Each number is 128 + 32 x the weight over its row's rms, rounded and kept within 0 to 255. Layers, rows and columns count from 0. The size above them is the row's rms in percent of the matrix's.

# layer 7 MLP up, 384x96, rms 0.205, rows 158-193, columns 0-95
size [ 90 107 103  97  93 103 109  96 100 100 111  91  94 100 108 115  80  78  93  83  96 108  91  90 102 101 108 108 108 101  98 102  98  95  97  98]
[[133 113 115 146 147 144 172 135  85 114 110 158 155 198  84 138 142 126  97  85 110 133  92 125 139 137 119 166 127 158 140 130 115 166 100 135 103  90 118 140 172  85 174 127 163 146 131 113 103 109 195  84 192 205 119 172 129  90  73 151 173 147 117 124 169 125 106 163 116 117 113 131 131 128 103 134 148  92 150 115 135 116 119 183  48 152  98 187  61 150 105  79 143  67  87  86]
 [ 75 125 115  94 137 119  72 174 132 143 160 113 162 144 180 172 166 140 111 129 102 115 130 117 126  73 161 141 144 117 116 150 145 130 125  99 176  52 215 163 117 106 136 143 174 101 110 202 139 142 125 127  71 149 115  77  91  69  94 134 150  86 144 129 141 104 123 142 136 117  99  62  95 182 104  98 126  90 169  77 168 155 132 139 170  76 179  96 140 144 139 117 131 152 133 158]
 [ 86  92 139 162 102 109 113  98 149 232 151 106  87 156 137  66 144 152  89  91  99 165 111 112 118 113 148 137 165 195 112 156  56 100 104  91 140  83 119  94  80 179  97  93 106 163  69 136 131 145 103  90  91 120 158 129 151 109  92 154 156 107  93 136 124  95 129 121 150 175 168 194 160 103 123  92  83 116 138 153 124 129 133 170 163 178 149 148 141 149 128 135 174 116 143 129]
 [116 116 113 134 128 116 105  80 132 145 154 146 113 103  90 158 122  83 106 130 122 131 168 149 159 132 119 157  89  73 134 131 150  68 149 172 134 139 181 154  98  99 118  97  90 151  82  99 139 167 175 135 153 139  93 137  91 135 130 142 158 159 121 166 161 145 133 131  19 173 152 107 113  92  91  84 120 209 153 166 124 104  80 184 155  99 166 170 161 144 164 117  59 145  89 110]
 [108 119 133  68 141 160 137 155 129 191 189 109 129 128 124 106 129 184  99 144 144 123 199 109 162 146 128 172 107 110  91  82 163  66  97 147  74 110  86 162 102 143 136 103 157  96 146 108 124 143  61 183 149 107 180 157 141  86 112 206 123 171  88 121 147  81 142 116 100 113 102 142 130 159 115  79  76 154 134 152 132 150 124 101 143  66 112 174 120  92 137 111 160 180 116 127]
 [150 115  99 139 163 137 161 118 145 138 185 113 128 102 165 111  84 180  68  94  54 144  82 141 126 138  97 146 111 131 116 102  94 101 196 163  91  65 130 128 123 209 132 122  81 156 111  98 164 149 149 112 163 135 142 159 113 138 164 168 181 119 118 172 103 165  59  79 179 124 145 140  95 132 111 125 154 107 141 133 127 150 168 186 162 137  80 104 113 125  75 121 132 142 130  74]
 [152 165 112 159 140 172  88 151 133  75 144 109  69 162  92 115 161 107  78 155 118 190 174 153 139 162  87  99 157 137  87 149 145 152 110 117 131  91 115  86  65 130 116 113 168 105 141  95 176 110 157 143 100  86  98 100 167  58 138 123 102  81 108 176  90 147 158 101 131 102 128 198 153 103 114 124  81 129  98 184 150 152 102 109 140 135 173 150 148 174  71 134 181 139 145 143]
 [144 109 117 130  61  82 146 120 122 160 147 106  71 143  74  75 152 148 105 119 147 136 161 109 131 142 153 132 172 136  80 173  93 134 137 154  85 148 171 137  95 127 103 129 128  89 142  82 138  96 126 148 105 156  91 153 101 175 179 151  84 203 108 107 165 130 120 167 125 139 111  68 200 157  97 165 106 148 147 111 148 133  78 145  84 198 124 147 148 113 175 136 127 143 105  44]
 [112 124  80 164 102 127  67 182 128 127 167 168 118  95 129 160 102 110  83 175  91 103 111 127 139 120 127 164 153 169 196  67 115 140 178 169 129 116  80 136 148  83 149 177 101  79 121 130 145 135  95 175 106 112 105 125 141 120 120 107 138 105 137  78 192 143 154  56 152  70 129 145 149 145 203 178 106 123 142 124 119 154 101 135 146 138  85 124 148 102 131 153 149  72  91 182]
 [ 99  98 214  96 100 113 124 125 116 121 153 121 137 115 126  71  97 146 127 105  91 160  85 116 169 140 109 175 110  78 139  96 153 136 150 163  66 138 105 160 129 145 122 115 104 159  75 177 166 112 120 139  82 148 150 121 199 146 181 163 173 144 174  99 189 153 153 159 113  62 161 102 162 115  71  97 146 156  94 138  85 137  76 156  95 120 162 118 162  75 131 133 128 127 119 160]
 [217 105 131 141 129 157 173 164  97 133  94  69 143 121  89 103 131 108 103 118 133 160 116 170  90 108 170 120 181 146 134 112 100 128  86 144 174 165  79 116 109  87 128 123 168  67  95 143 104 114 170 173 111 127 131 101 164  79 123 136 129  74 131  91 184 187  72 168 210 123 118 104  94 113 119 192 154 127 148 112 101 123 132 141 178 161 124 155  75 130 128 107 112 148 134 139]
 [116 103 113 156 100 185 128 101 148  82  98  96  85 151 161  99 172 117  97 129  97 134  97 201 119 207  88  91  70  62 157  74 158 142 149 177  84 110 150 110 114 149 105 152 150 136 112 101 182 154 144 114 121  98 149 118 133  76 108  81 103 128 159 149 152 171  90 126 127 166  84 186 141 164 135 134 119 111 109 102 120 203 110 115 133  95 149 186 181 107 147 123 133 131 140 131]
 [ 86  41 107 142 106  93 167 154  93 137 143 159 139 154  87 163 139 113  97 119 122 154  33 104 117 155 123 111 109 111 144 141  77  99 158 178 143 116 155 173  93 172 144 137 109  96 192 131 176 116 149 149 133  47 118 120 111 159  90 137 141 141  68 124 148 136 182 126 133  92 109 139 126 171 138 143 150 183 131 163 138 159 144 139  69 105 118  97 130 155 175 142 117 194  95  91]
 [130 113 129  74  93 163 134 109 108 118  81  67 139 158 137 135 113  87 125 124  58 108 144 152 134 122 109 143 112 130 137  82 161 104 123 124  80 134 181  76 148 165 162 125 117 101 213 148 111 201 130 159 121 125 142 105 144  77  92 186 119  72 140 126 118 169 165  41 171 150 138 174 188 150 129 142 134 119 126 102 127 129  87 109 140 133 123 113 169 137 126 135 209 113 183 144]
 [118 110  68 138 128 103  90 142 130 139 123 147  83  44 121 131 120  69 137 132  78 165 134 147 193  66 104 144 172 109 130  68 140 126 149 126 133 127 147 158 133 147 154 137 101 107 156 143 166  95 135 154  93 102 146 151 122 114  77 182 110 135 198  70 114  71 154 146 107  85  89 130 143 128 171 137 154 142 124  85 181 142 127 141 155 135 182 104 164 209 122  77  90 152 158 133]
 [124 147 166 103 142 121 157 153 154 112 168 146 106 110 136  72 118 134 136 101 181 149 111 157 121 122 103 151 110 119 104 116 121 153 129 149 112  86  87 104 140  86 154 110 132 144  56 160 124  90 168 105 105 120 143 120 112 140 156 161 131 141  76 140 160 115 168 123 151 117 129 177  90 129 183 178  74 187 137   6 148  97 137  78 191 111 136 223 118 108 160  97 118 104 107 136]
 [126 135  58 164 132 105  51 166  66 148 155 161 118 130 141 135 191 132 120 141 137 120 129 135  91 100 191 162  88  77 117 203 129 137 131 101  90 161 111 146 123 130 138 152 114 174 155 253 129 108 114 124 114 100 131  91 157 126 113 173 111 132 140 105 153 118 121 140 109 116 147 108  66 140 125 127  78 145 134  80 133 126 165 131 106 133 119  57 129 141 146  94 136 149 180 178]
 [162  85 116 144  95  80 103 151  61 122 161 108 127 118  81 118 158 184 118  75 121  79 128 181 127 114 235 139 106 115 101 118 111  82 113 133  98 129 139 161 145 111 127 102 151 110 132 150 173  86  86 135 132 121 158 109 100 152 133 106 143 162 163 143  65 121 197 162 126 131 139 109 101 177 128 118  92 124 183 116 187 164 133 102 129 154 163 111 116 117 136 174 115 189 101  60]
 [111  70  70 102  92  92 143 156 210 137 140 151 116 116 117 117 125 133  98  92  95 152 141 162 145 125 144 178 152 114 102 174 154 126 116  94 226 120 176 137 137 145  77  89 121 122 138  74  89 139 174 113 117  98 196  94 179 160 121 166 109 154 109 112 154 174 124  96 142 119 108 128 148 101 117 101  86  89 161 113 190 140  59 141  78 135 138 152 140 143  81 144 100 116 153 147]
 [133 202  72 173 122 131  68 138 113 135  64  97 140 145 139  97 186 107 114 127  76 154 136 121 132  93 157 137 102 151 121 169 121 149 130 138 110 159  82  91 147 114 187 158  54 159  87 128  98  95 171  88 101  76 118 148 113  94 107  97 157  97 119 180 137 220 140 155  91 162 141 159 139 140 160 109 127  62 105  95 118 145 128 148 175 164 120 113 127 138 149 174 147 119 134  93]
 [126 178 103 134 137 104  99 187 165 115 119 191 120 146 120 132 119 128 117 110 173 162 104 134  98  89  95 138 100 140 177  99 170 137  85  85 146 147  75 214 106 153 104 116 131  97 113 105 171 102  62  99 148 127 153 154 115 110 101 139 122 132 123 103 116 141 164 139  93  78  65 159  96 142 101 140 116 215 186 116 132 185 128 116  87 127 164  93  96 155 157 130 198 117  93 149]
 [129 154  95  63 109 168 108 140 150 130 117 116 141 131 121 136 104 135 126 102  71 154 133  75 117  64 161 115 136  99 139  96  48  83  82 155 122 110 156  57 182 142 150 124 157 152  78 100 176 128 191 153 125 149 170 155 101 115 141 121 154 109  97 151 130 152 103 194 153  77 167 128 187 145  97  79 166 147 122 112 153 161 145 188 165 100 146 123 131 153 141 124 142  99 145  65]
 [148 164  86 126 109 113 116  79  78 195 126 111  64 102 165 151 149 118  93  81 121 200 154 137 118  84 194 122 127 120 113 102  89 164  75 124 106 137  61 170 148 128 202 129 104 134 118 175 126 101 123 132  64  78 147 123 123 128 137 178 167 121 143 121 132 113 153 102 116 135 122 111 129 154 139 118 107 116 160 162  89 137 101 157 151 191 152 114 165  61 128 179 147  90 163 165]
 [121 112  84 147 156 112 170 147 102 177  76 133 123 151 139 100  99 120 126 192  80 115 110 136 139 102 128 107 181 196 112 141 149 141  93 133 125  94 162 115  83 132  95 127 129 125  68 125 112  84  78 102  65  88 144  98 171 103 167 124 150 179 185 142 104 209 136  87  91 142 183 110 166 192  92 145 186 147 115 156 118 145 101 128 101  94 130 150 107 107 141  98 172 151 109 159]
 [132 190 120  80 110 156  41 134 121 122 158 127  81 171 125 119 152 168 150 125 122 109 137 177  99 111 208 123 196 124 174  75 100 139 138 145 142 140 103  82 136 146 133 127 214  94  90 121 104 129  86 184 124 147 160 203 114 111  99 105  96 113 181 152 111 162 147 125 143 152 150 102 133  71 106 129 160 171 132 112 105 102 126  88 145 136  82 137 140 108 153 104  85 103  91 128]
 [154 181 101 135 117 117 164 140 135 140 175 142 111 128 182 122 139 134  87  90 113 129  98 159  81 111  62 174 173  82 145 192 102 119  92 117 146 114  73 117 138 192 125  96 133 147  88 182 161 123 115 104  67 150 108 147 130  95 140 191  62 143 183 156 103 159 142 114 135 108 122 105 108 129 157 123  96  66  62 148 132 121 130 143 126 105 166 120 170 149 194  88  92 129 153 105]
 [130 173 107 108 154 119 112 134  45 125 203  68  94 147 116 149 136 186 119 124 156 178 155 131 148 103 128 140 102  76 199 129 101 171  90 122  88  91 149 109 145  95 106 105  75 119 113 143 144 150 150  89 140 119 101 101 143 167 200 123 144  61 121 147 177 103 166 104 139 154 181 133 116 109 107 113 137 178 149  81 107 117 105  85  86 125 173 114 155 174 128 142 177 156 144 108]
 [125 113 113  94 125 175  98 100 173 166 156 140 108 176 142 154 101  99  89 187 124 136 178 122 138 116 135 122  22 159 108 155  57 185 123 133 113 131  97 146  90 187 125 154 149 113 113  48 109 165  93  98 120 116 120 142 153 112 115 123  90 117 136 141  97 136 108  91 122 115 125 174 142 184 123 135 112 120  86 129  93 178 104 183 191 160 104 118 128 161 174 104 158 112 128 186]
 [130 133 130  97 154 131 167 148  92 113 217 160 211 128 108 102  76 125 115 158 137 158  77 122 118 119 115 189 139 136 107  79 181 105  88 124 150 157 170 175 122 115 139 126 170 109 126 176 108  79 206 186 100  78 155 141 148  93 103 101  86  48 109  94 125 110 150 136 101 121 125 118 189 130 117 160 116 134  96  91 115 154 114 121 153 109 148 112 124 131 144 131 162 130  65 105]
 [121 181 117 124  74 117  97 109 180 152  91 174 135 121 137 157 128  72  57 106 166 161 140 147 124 123  56  97 144 112 118 112 159 152 123  85 153 102 118 157  61  88 131 143 136 152 178 145 138 148  77 126 108  70 148 185  79 131 147 164 124 146 131 121 118 124 133 127 103 126 107 138 152 173 113  97 164 148 173  79 111 194 100 189  63 177 112 146 124 177 114  89 130  90 110 152]
 [ 95 137  85 143 125 148 162 127  80  90 131 113  64  90 130 126 139 159 124 158 146 171 108 107 110  94 134 160 183 123 163  50 141  74 154 116  99 152 201 171 127 111 194 120 102 162 129 123  86 137 149 124 112 202 123 120  92  79  74 147 152 170  98 146  96 101 102  81 168 106 104 120 153 102 140 135 166 132 149 213 140 141 142  86 144 165 172  96 113 139 133  93 160 149 111 139]
 [163 108 152 117 152 187 144 127 160 103 116 114 155 133 131 124 153 150 117 106 135  76 144 108 101 113 177 169 135  74 115 101 126 151  64 132 193 116 148 128 100 125  97 150 108 158 108  24 210 114 115  87  79 164 139 146 159 144  87 134  70 125  95 135  86 130 136 125  58 156 143 112 155 135 117 141  95 119 194 109 157  99 148 117 138  94 164 101 169 127 160 145  94 124 170 190]
 [138 120 161 104 112 163 184 110  99 118  76 143 140 165 111 101 131 118  78 111 130 102 167  90 184 136 115 122 151  83  61  91 160 109  77 149  69 128 144 171 165 157 162 144 150 148 157 123  98 100 165 162 108 161 162 161 135 107 112 138 116  82 118 109 107 187  97 122 118  88 113 135 103 235 142 143 112 133 170 113 125 156 175 107 150  71 158 128  96 184  67 122 122 113  93 105]
 [117 122 101  79 130 168 140 188 115 121  88  81 134 101 101 115 119 192  92 116 157 143 129 116 184 127  67 143 149 200 135 132 110 134 151 146  80  91 109 170 148 114 141 149 159 130 109 142  94 161  98 162 141 201 122 123 128 172 162 146 169  70 140 165 142 109 144 129 124 164 123 145  80 126  58  56 144 149 129 151  83 145  69  83 109 129 116 177 111 129  91 119  64 128 121 177]
 [143 114 155 137 161 112 164  99 108  72 133 119 113 130  63 135 100 193 123 155 169 123 127 158 170 125  64 141 178 144  57 132 107 115 106 122 112 112 121 143 159 116 182  97 142 173 148 143 127 121 129 133 153 132 226 175 144  96 126 102 129 171 137  91 182 133 113 151 124 156 136 136  84 143 109 120 138 119 116  77 136  99  93  94  55 105  85 167 104 160 152 144  36 144 140  85]
 [ 99 100  62 105 124 142 151 157 147 204 173 150 118 147 116 146 156 123 123 193 123 153  82 105  77 124 133 106 149 136 147 118 168 113 108 127 106 147  83  98 124 161 149 110 162 108 150 155 106 100 121 102 105 117 133 141 107 128 186  83 163 175 102 164 158 176 127  59 143 109  59  81 126  76  99 147 118 199 181 147 119  85  97 131 101 138 116 155 101 162 207 125 117  93 143  96]]
# layer 7 MLP down (transposed), 384x96, rms 0.203, rows 158-193, columns 0-95
size [ 83 113 110  96  87 104 112  96 103  98 114  96 106 109  91 107  83  82  97  88  97 108  90  86 101 106 111  93 103 108  99  86  93  87  94  94]
[[127 117 179 139 133 151 116  79 113 149 127 154 120  79 116 117 111  56 142 142 110 111 119 138  89 145 162 118 110 146 145 107 122 117 188 117 173 137 164 135 138 118 103 132  90 102 120 210 185 117 154 198  97 119 133  94 143 133 201 135  80 124 180  89  76 177 159 174  98 110  87 124 171  76 143 133 110  98 123 115 140  84  53  93 188 159 133 106 127 138 150  88 115 180 130 108]
 [137  77 121 103  32 123 114 135 143 139 144 153  70 155 141 203 172  98 151 179  86 138 130  81 112 129 136 146 190  98 103  73 110 117 115 156 142  67 118 117  95 137 153 194 157 130 101 139 134 144 103 158 138 126 200 142 183 103 153  90 146 142 119 128 152 115 141 145 110 118 166  86 146  64 130 116 128  99  81 122 158  74 144 141 103  79 185 141 175 109 163 105 147 117 152 133]
 [164 168 114 114 106 179 181 108 127 181 155  91  49 145  86 161  39  93 120 148 121 169 122 164 123 115 152 108 113  45 109 192 162 118 147 122 160  77 119 114 115  68 144 115 141 127 124 158 112 152 176 122  79  84 154 113  98 138 140  82 123 170 163 120 121 173 143 107 164 146 137 182 105 173 107 136 154 147 121 115 158 124 125 145 122 129  80 105 115 154  83 130 128 153  98  72]
 [123 122 148 127 156 174 152 164 164 127  85 153  61 205  76  82 110 131 160 180 154 166  62 119 139 138 123 119 125 106 130  94 154  95 100 103 139 161  85 149 176 121 118  75 134  97  86 183 111  96  85  83  53 137 125 171 175 113  95 145 162 133 146  59 157 122 156 142 112  60 150 135 138 105 158 122 104 142 175 123 129 145 163 117 130 123 122 122 126 149 180 152 107 122 175 100]
 [ 92 132 181 151 103 113 153  52 127  85 118 137 158 121  69 137  91 100 179 196 114 163 119 149 128 119 152  84 152 157 195 104 143 166 140 149 156 131 172 114 156 157 109 153 129  79  99 140  96 105 165 104 107 113 151 153  63  70  83  80 162 112 135  72 133 143 166 156  95 172 151 141 112 107 178  61 121 124 125 124 112 117 164 126 118 139  66 134 106 176 155 116 159 136  84 144]
 [181 130 107 181 120 138  85 166 120 120 127 116 171 155 101  57 177 168 166 176 146 137  87 165  79 103 145 133 120 167 135 206 136 145 118 136 139 131 104 104  97 160  48  79 155 115 139  94  92 125  79 215 120 151 107 166 125 132 135 117 121 125  75 122 161 102 133 101 158 119 122  81 167 144  96 112 134 130  90 183 102 132 108  63 111 147 124 146 123 166 167  92 108 115 106 161]
 [104 126  85 116 132 102  99 105 122 193  78 187 114 149 149 155 146  97 188 146 115 130 136 131  81  43 192 155  80 100 104 120 108 114 142 166 164 101 193  90 150 113 130 101 107 104 189 132 133 186 137 163 160 137 121 123  88 102 160 144 115 161  83 121 132 120 125 170 111 131 130  97 181 110  97 105 142  86 119  63 153 156 105 192 175  98 189 121 109 135 108 110 110 104 146 114]
 [107  60  92 161 129 151 173 148 135 142 106 126  55 150 175 145 181 104 135 167 132 175 126 139  94 108 113 105  62 130  94 136 112 155 153 158 167 124 105 158 147 126 111 171 154  86  79 161  89 128 112 101 180 107 133 187 105 144 147 104 171 143 109  59  85 130 148 137  52 132 125  98 106 124 125 153 146 146 122 129 165 118 118 112 169  93  81 184 162 135 120  66 168 100 185 126]
 [119 151 114  75 120 136 187  59 189 156  89 111 106  86 177 100  86 109 117 111  94 160  81 148  97 114 127 141 146 150 155 138 130  66 121 108 195 156 131 164 184 113 127 123 138 150 115 155 159 130 165 138 133  74  96 117 131 106 187 122  74 132  75 128 108 146  82 106 131 174 109 201 156 122 165 188 114 157 110  66 168  92 145 158 138 142 138  83 137  90 161 130 108 104 143 122]
 [207  99 164 137 149 138  83 114 112  55 183 135 162 160 143 118 117 113  96 113  60 155 142 153  96 155 132 161  88 179  99 148  88 149 124 102 156  82 101 121 121 167 102 113 136 132 170 112 124  97 117 130 173 114 148 178  88 177 137 131 141 170  96 149  78 126 103 141 144  97  76 143 174 125 107 135 123 160  54 126 122 153 137  78 121 164 131 190 110 102 159 149  62 123  90 171]
 [170 132 121 160 106 102 106 182 117 102 106 146 137 147  97  89 137 117  85 198 181  95  98 122  91 113 140 185 188 147  99  62 129 121 101  87 179 103 104 124  78  96 189 130  99 107 119  94  67 128 139  99 147 148 128 133 120  97 114 175 149  99 144 197 134 155 157 153  92  96 171 104 125 108 141 175 104 114 103  98 162 176  90 116 158  99 185 146 186 135 116  96 173 119 131 131]
 [132 118 124  52 189 168 128 149 133 119  61 110 141  85 114 158  96 127 101 110  97 102 110 146 150 109 191 183  77 189 106 152 139 181 122 104 166 108 123 107 130 126 122 133 132 139  95 128 158 126 134 155 168  77 125  68 107 131 150 144  83 111  83 128 114  91 145 122 242 100 164 174 183 121 159  92 140 138  84 125 132 129 164 144 131 118 122 146 193 131 104 104 110  93  99 149]
 [108 172 120 168 128 158  83  78 145 132 140  96 117 128 168 113 103 111 150 119 161 180 172  91 132 101  84 112 160  81 115 156 144 109 132 148 188 100 129 119 110 135 105 170 109 123 133  73  94 105 129  85 154 130 116 130 114  96 122 131 103 138  63 155 100  88  71  81  86 183 187 123 162 137 199 136 140 156 181 141 138 119 205  62 135 153 116 120 199 151 104  93 134 101 160 120]
 [150 108 126 115 119 146 138  68 139  74 149 125  94 178 130 133 142  77 140 109  88 184  98 145 162 105 137 157 115 120 178 101 117 180 137 188 155 121 148 124 149 195 136 138 116 128 123  95 116  53 159 123 160 119 180 171  84 132  94 134 126 155 121 118 132  78 197 100 143 113  77 149  91 118 139 165 164 168 157  81 164  83 106 144 100 172  99 118 106 128 122 127 141  94  49  66]
 [177 114 161 113 160 131 143 189  47  64 105 131 134 154  78 133 126 184  95 131 178 126 118 143 134 153 150 147  89 141  82 143 156 170 139  67 110  90 143 170 135 116 160  46 148 138 143 136 107 154 114 138 141 185 106 102  89 156 144 156 117 116  79 199 129 136  86 152 129 140 139 125 144  91  45 141 109 105 129 118  98 137 133 136  82 111 179 141 112 103 125 102 152  99 166  70]
 [137 102  68  79  56 134 129 105 131 119 139 135 132 162  92  90 185 125 102 132 151 128 162 120 128 126 144 145 150  89 116 129 107 173 140 175 129 136 136 102 152 148 143 140  93 164 148  93 125 170 160 152  89 113 150 105 100 153 118 150 133 165 203 172 121 102 111 101 130  89 107 145  79 135  68 198  93 150 139 138 175 123  64 132 158 134 111 158 132 111  86  10 182 150 137 142]
 [150 132 173 114 116 101 181 192  92  81 128  80 145  95  92 136 105  70 135  75 159 120 166 121 161 109  91 132 159 190 144 100 127 185 119 153 171 127 146 112 129  85 106 160 147  91 141  83 112 131  84 108 175 117 131 148 157  95 118  94  75 111 110 152  88 133 135 122 176 121 118 147 127 146 131 191 161 115 176 131  68 188 123 117  74 113 186 200  98 113 109 114 153 140  97 117]
 [150  64 163 138 168 117 119 104 107 115 108 113 170  84 144 144 105  78 165 148 208  70 126  98 114 115 165 123 143 169 130 106 100 182 135 120 159  90  76 161 131 141 157 112 116 106 162 137 128 127 173 117 156 104  71 119 102 103  75  93 104 160 130 143 127 148 148 138 170 141 151 174 112  84 158 123 188 182  76 124 109 151 130 124  85 141 147 104 151 167  81  72 157  88  96 200]
 [125 108  93 145 133 144 167 172  74  71 127 144 142  79 160 152 132 110 140  96  82 120 157 102 110 141 131 124 143 152 133  86  88 134  91 152 115 137 163 143 100  62 157 142  71 143 137  52 206  70  94 162 168 134 106 100 144 106 161 139 149  83 120 131  75 131 137 182 179 171 151  94 102 142 127 189  89 198 124 172  93 138 115 148 100 149 186 129 126 131 112 121 146 150 134  93]
 [ 66 143 215  97 128 123 109 130 126 120 104 102 166 103 103 150 104 131 159 113 211 133 187 110  79  98  51 113 164 108 136 139 141 188 129 121 109  99  96 162 109 170  83 121  70 168 186 144 146 144 126 145  99 166  80 144 118 135 120 129 111 140 110 137 110 135 159 157 174 127 141  88 200 118 140 111 155 107 113 159 106  95 102  89 100 144 183  92 118 173 144 133  91  84 116 161]
 [105  85 136 100 120  99 177  96  70 140 149  85  76  91 117 146  82 120  97 182 123 114 145 116  93 187 167 142 100 165 129 131 118 140 116 119  97 121 195 117 125  97 151 147 172 137 146 169  88 205  91 172  96 103  88 153 138 187 141 140 119 111 156 167 164 196  98 142  78 126 148 170 120  74  94  71 115  94 100 120 145 133 113  78 166 138 146 138 156 170  90 146 150 125 123 106]
 [125 174 135 141 162 110 113  62 187 123 126 132 133 148 150  81 121 126 166  96 171 139 142 111 103 144 121 162 138 185 122 109 161 109 163  79 117 202  80 122 153 160 126  91 111 118 140 152 135 159 123 127 107  86 130 167 156 133 116 108 107 200 154  42 138 128 135 102 139 106  65  56 105 123 135 130  93 110 124 177 107 192 150 105 112 104 107 119  95 216  97  99 143  93 126 168]
 [107 143 157 116  93  83  97 117 191  90 107 175 128 129 151  82 122  80 145 121 165  75 144 111 149 121 117 109 179 141 146 114 172  67 188 145  75 161 131 124 206  91 103 164 159 109 152 103 102 133 170  84 164 140 147 101 151 151 124  87 158 199 129 127 122 131 154 110  74 146 147 152 123 103 167 181  60  73 123 116 147 154 113  90 136 121 106  86 166  75 116 138 137 152 103 127]
 [144 142 141 129 108 160 132  88 137  62 147 130  79 107  78 116 120  94 151 103 214 158 152 122 141 117 125 129 106 136 201 160 131 151 134 136 143 208 180 108 135 112 130 175 122 103 140  82 159  73 130 134 155 156  76 124  68 173  98 135 132  95 136 108 141 108 142  96 111 118 206 109 180  76 139 162 100 139 109 175 166 138 155 105 113 128  88 107 118  49  97 151 128 168 122 152]
 [122 159  81 164 105 147 118  97 143 146 141 139 207 168 180 119 132  73 116  97  91 111  81 157 114 165 112 120 165 145 181  87 165  83 156 142 122 114 122 125 157 101 109 151  72  83 192 127 147 100 111  99 170 105 156 105 142 130 151 116 138 154 109 100 118  99 164  72 138 125 121 149 157 107 175 118 126  97 121 171 159 119 158  75 154 183 112 163  58  75 101 195  89 102 163 124]
 [124 101 130  89 135 142  72 140 145 108 141  94 185 151 141 150 125  97 145 183 146  93 100 121 137 139 112 137 118 133 155  92 106 136 131 187 189 187 142 100 135 118  63  47 131  78  68 147 110 103 185 127 160 110 208  94 134  89 147  98 140 124  83 117 103 105 149 121 198 177 131  94 149  97 133 112 108 145 100 128 151 102 175 155 135  93 102 118 164 116 112 116 127 151 127 211]
 [140 147 137 117 176 141 170 110 150 124  95 116 126 146  87 181  66 133 113 149 150  61 155 126 151 109 134 102 150 116 151  17 110 148  99 169 100 162 111 142  99 168  91 123 192 123 109 144  98 155 123 167 113 160 130 109 120  89  88 142 119 141 122  73 101  99 158 155 150 157 175 119 138 115 115 120  99 101 126 170  83 176 153 105 152 229  90  82 123 153  91 133  91 159 126 156]
 [125 126 134 118 123 153  99 136 107  80 141  69 146  79 118 151 115 116 107 120 152 136  49 108 132 143 134  99  75 203 150 129 168 118 101 141 118 139 158  95 104  79 188 117 110  94 102 137 120 185  93 142 113  93 165 109 103 130 122 163 117  87 152 135  87 156  98 121 215 127 161 142  68 117 179 133 162 143  87 165  62 163  79 128 165 173 154 138 117 134 123 154 169 182 118 170]
 [142 117 156 111 138 142 161 136 215 159 128 132 144 143  99  65 155 136  65 136 151  99 146 151 114 196 155 153 170 142 157 186 167  87 112 105 107 110  71  53 143 139  85 152 147 146 159 130 125 108 105  95 118 120 104 110  89 140  94  81 155 156 108 120 102 128 112  68 154 185 111  96 191 163 145 141  81 107 131 131 106 104 132  88 170 179 100 157 163 133 151  94  86  85 140 156]
 [128  78 127 107 209 121  99 107 135 207 154 145 136 125 191 114  83 121 117 153 121 109 144 124 159 167 134 102  81 128 134 161  42  82 121 184 128 171 104 105 140 115 143 152 130 149 125 154 104  98 134  66 187 191  62 144 179 167 181 120  88 118 131 148  99 173  93 178 131 147 123 111 161 123 118  94 106 106 159 112  99 111 105 104 104  99 156 143 158 151 126 112 118 110 109  79]
 [164 140 173  76 127 127 151 167 200 123 129 108 113 141 141 108  85  92 126 159 107 177 162  89 147 101 205 123  82 115 137  80 114 112 134 136 132 183 162  96 110 187 123 119 138  90  96 165 127 101 164  88 142 171 117 144 110  83 186  88  94 188  84 130 140 139  95 157 111  86 126 136  92  91 142 108 103  99 134 161 158  96 142  64 171 103  91 161  90 131  90 144 155 169 146 165]
 [140 131 138  74 124 112 119 145  69 135 157 166 108 108 180 143  97 149 124  76 144 130 117 191 115   8 146 112 129 130  88  94 134 172 118 123 147 124 141 112 117  77 114 109 125  85  98 112 102 118 190 117 167 120 141 164 132 100 156 133 159 123 104  81 172 210 121 166 206 101 148 128 134 134 101 149 161 133  99 148 127 131 102 142 148 174 115 115 127  53 121 113 190 124 159  97]
 [107 162 102 107 116  73 124 118 101  91  81 154 146 143  99  70 135 132 103 156 134  84 148 120 144 145 135 132 132 100 156 110 118 158 102 141 179 158  88 136 158 125 135 145 177  87  58 134 130 171  98 124 123  67 100  69 126 134 255 141 106 115 106 139 130 138 111 144 141 105 105  98 176 153 142 122 135 144 134 139 160 146 146  98 154 144 122 132 112  96 143  90 135 143 243  91]
 [122 161 179 190 117  93 161 163 109 119 152 142 164 103 145 146 133  88 116 100 191 124 136  91 155 158 128  98 115  90 152  89 119  90 168 109 124 105 105 116 134 195  60 139 110 111 120  90 144 143 168 124 141  85 118 179 104  89  94  94 102 171  90  49 125 142 121  98  88 143  89 123 174 178 182 168 133  97 138 132 130 117 145 208 154 100  95 139 112 172 129 117  93 160 164  90]
 [101 131 111 103 116 172 142 165 119 128  89 104 139 117 102 113 111 161 113  51 135 133 204  94  94 130 123 166 158 188 155 108 118 142 133 104 113 121  78 105 138 152 108 145 171 199 161 142 215 133 113 134 154 107 121 137 148 121 105  98 158 148 169  70 130 122  97  77 145 132 103  65 105  69 141 115  87  91 143 166 117 150 197  82 126 138 154 114 135 185 100  91 158 150  73 129]
 [137 189 144 208 143 127  74 115  93  98 104  80 141 147 133 101 122 151 101 186 118 149 114  98 161 157 172 155 103 163 131  89 125 108 103 120 170 109 113 100 147 132 110 166 151 140 116  97 174  55 126 128 186 154 154  87 142 163 112 164  99 103 109  83 154 152 122 119  78 100 104 145 148 156  72  63 161 145 107 112 110 106 159  71 136 116 126 162 210 130 147  98 149 162 101  80]]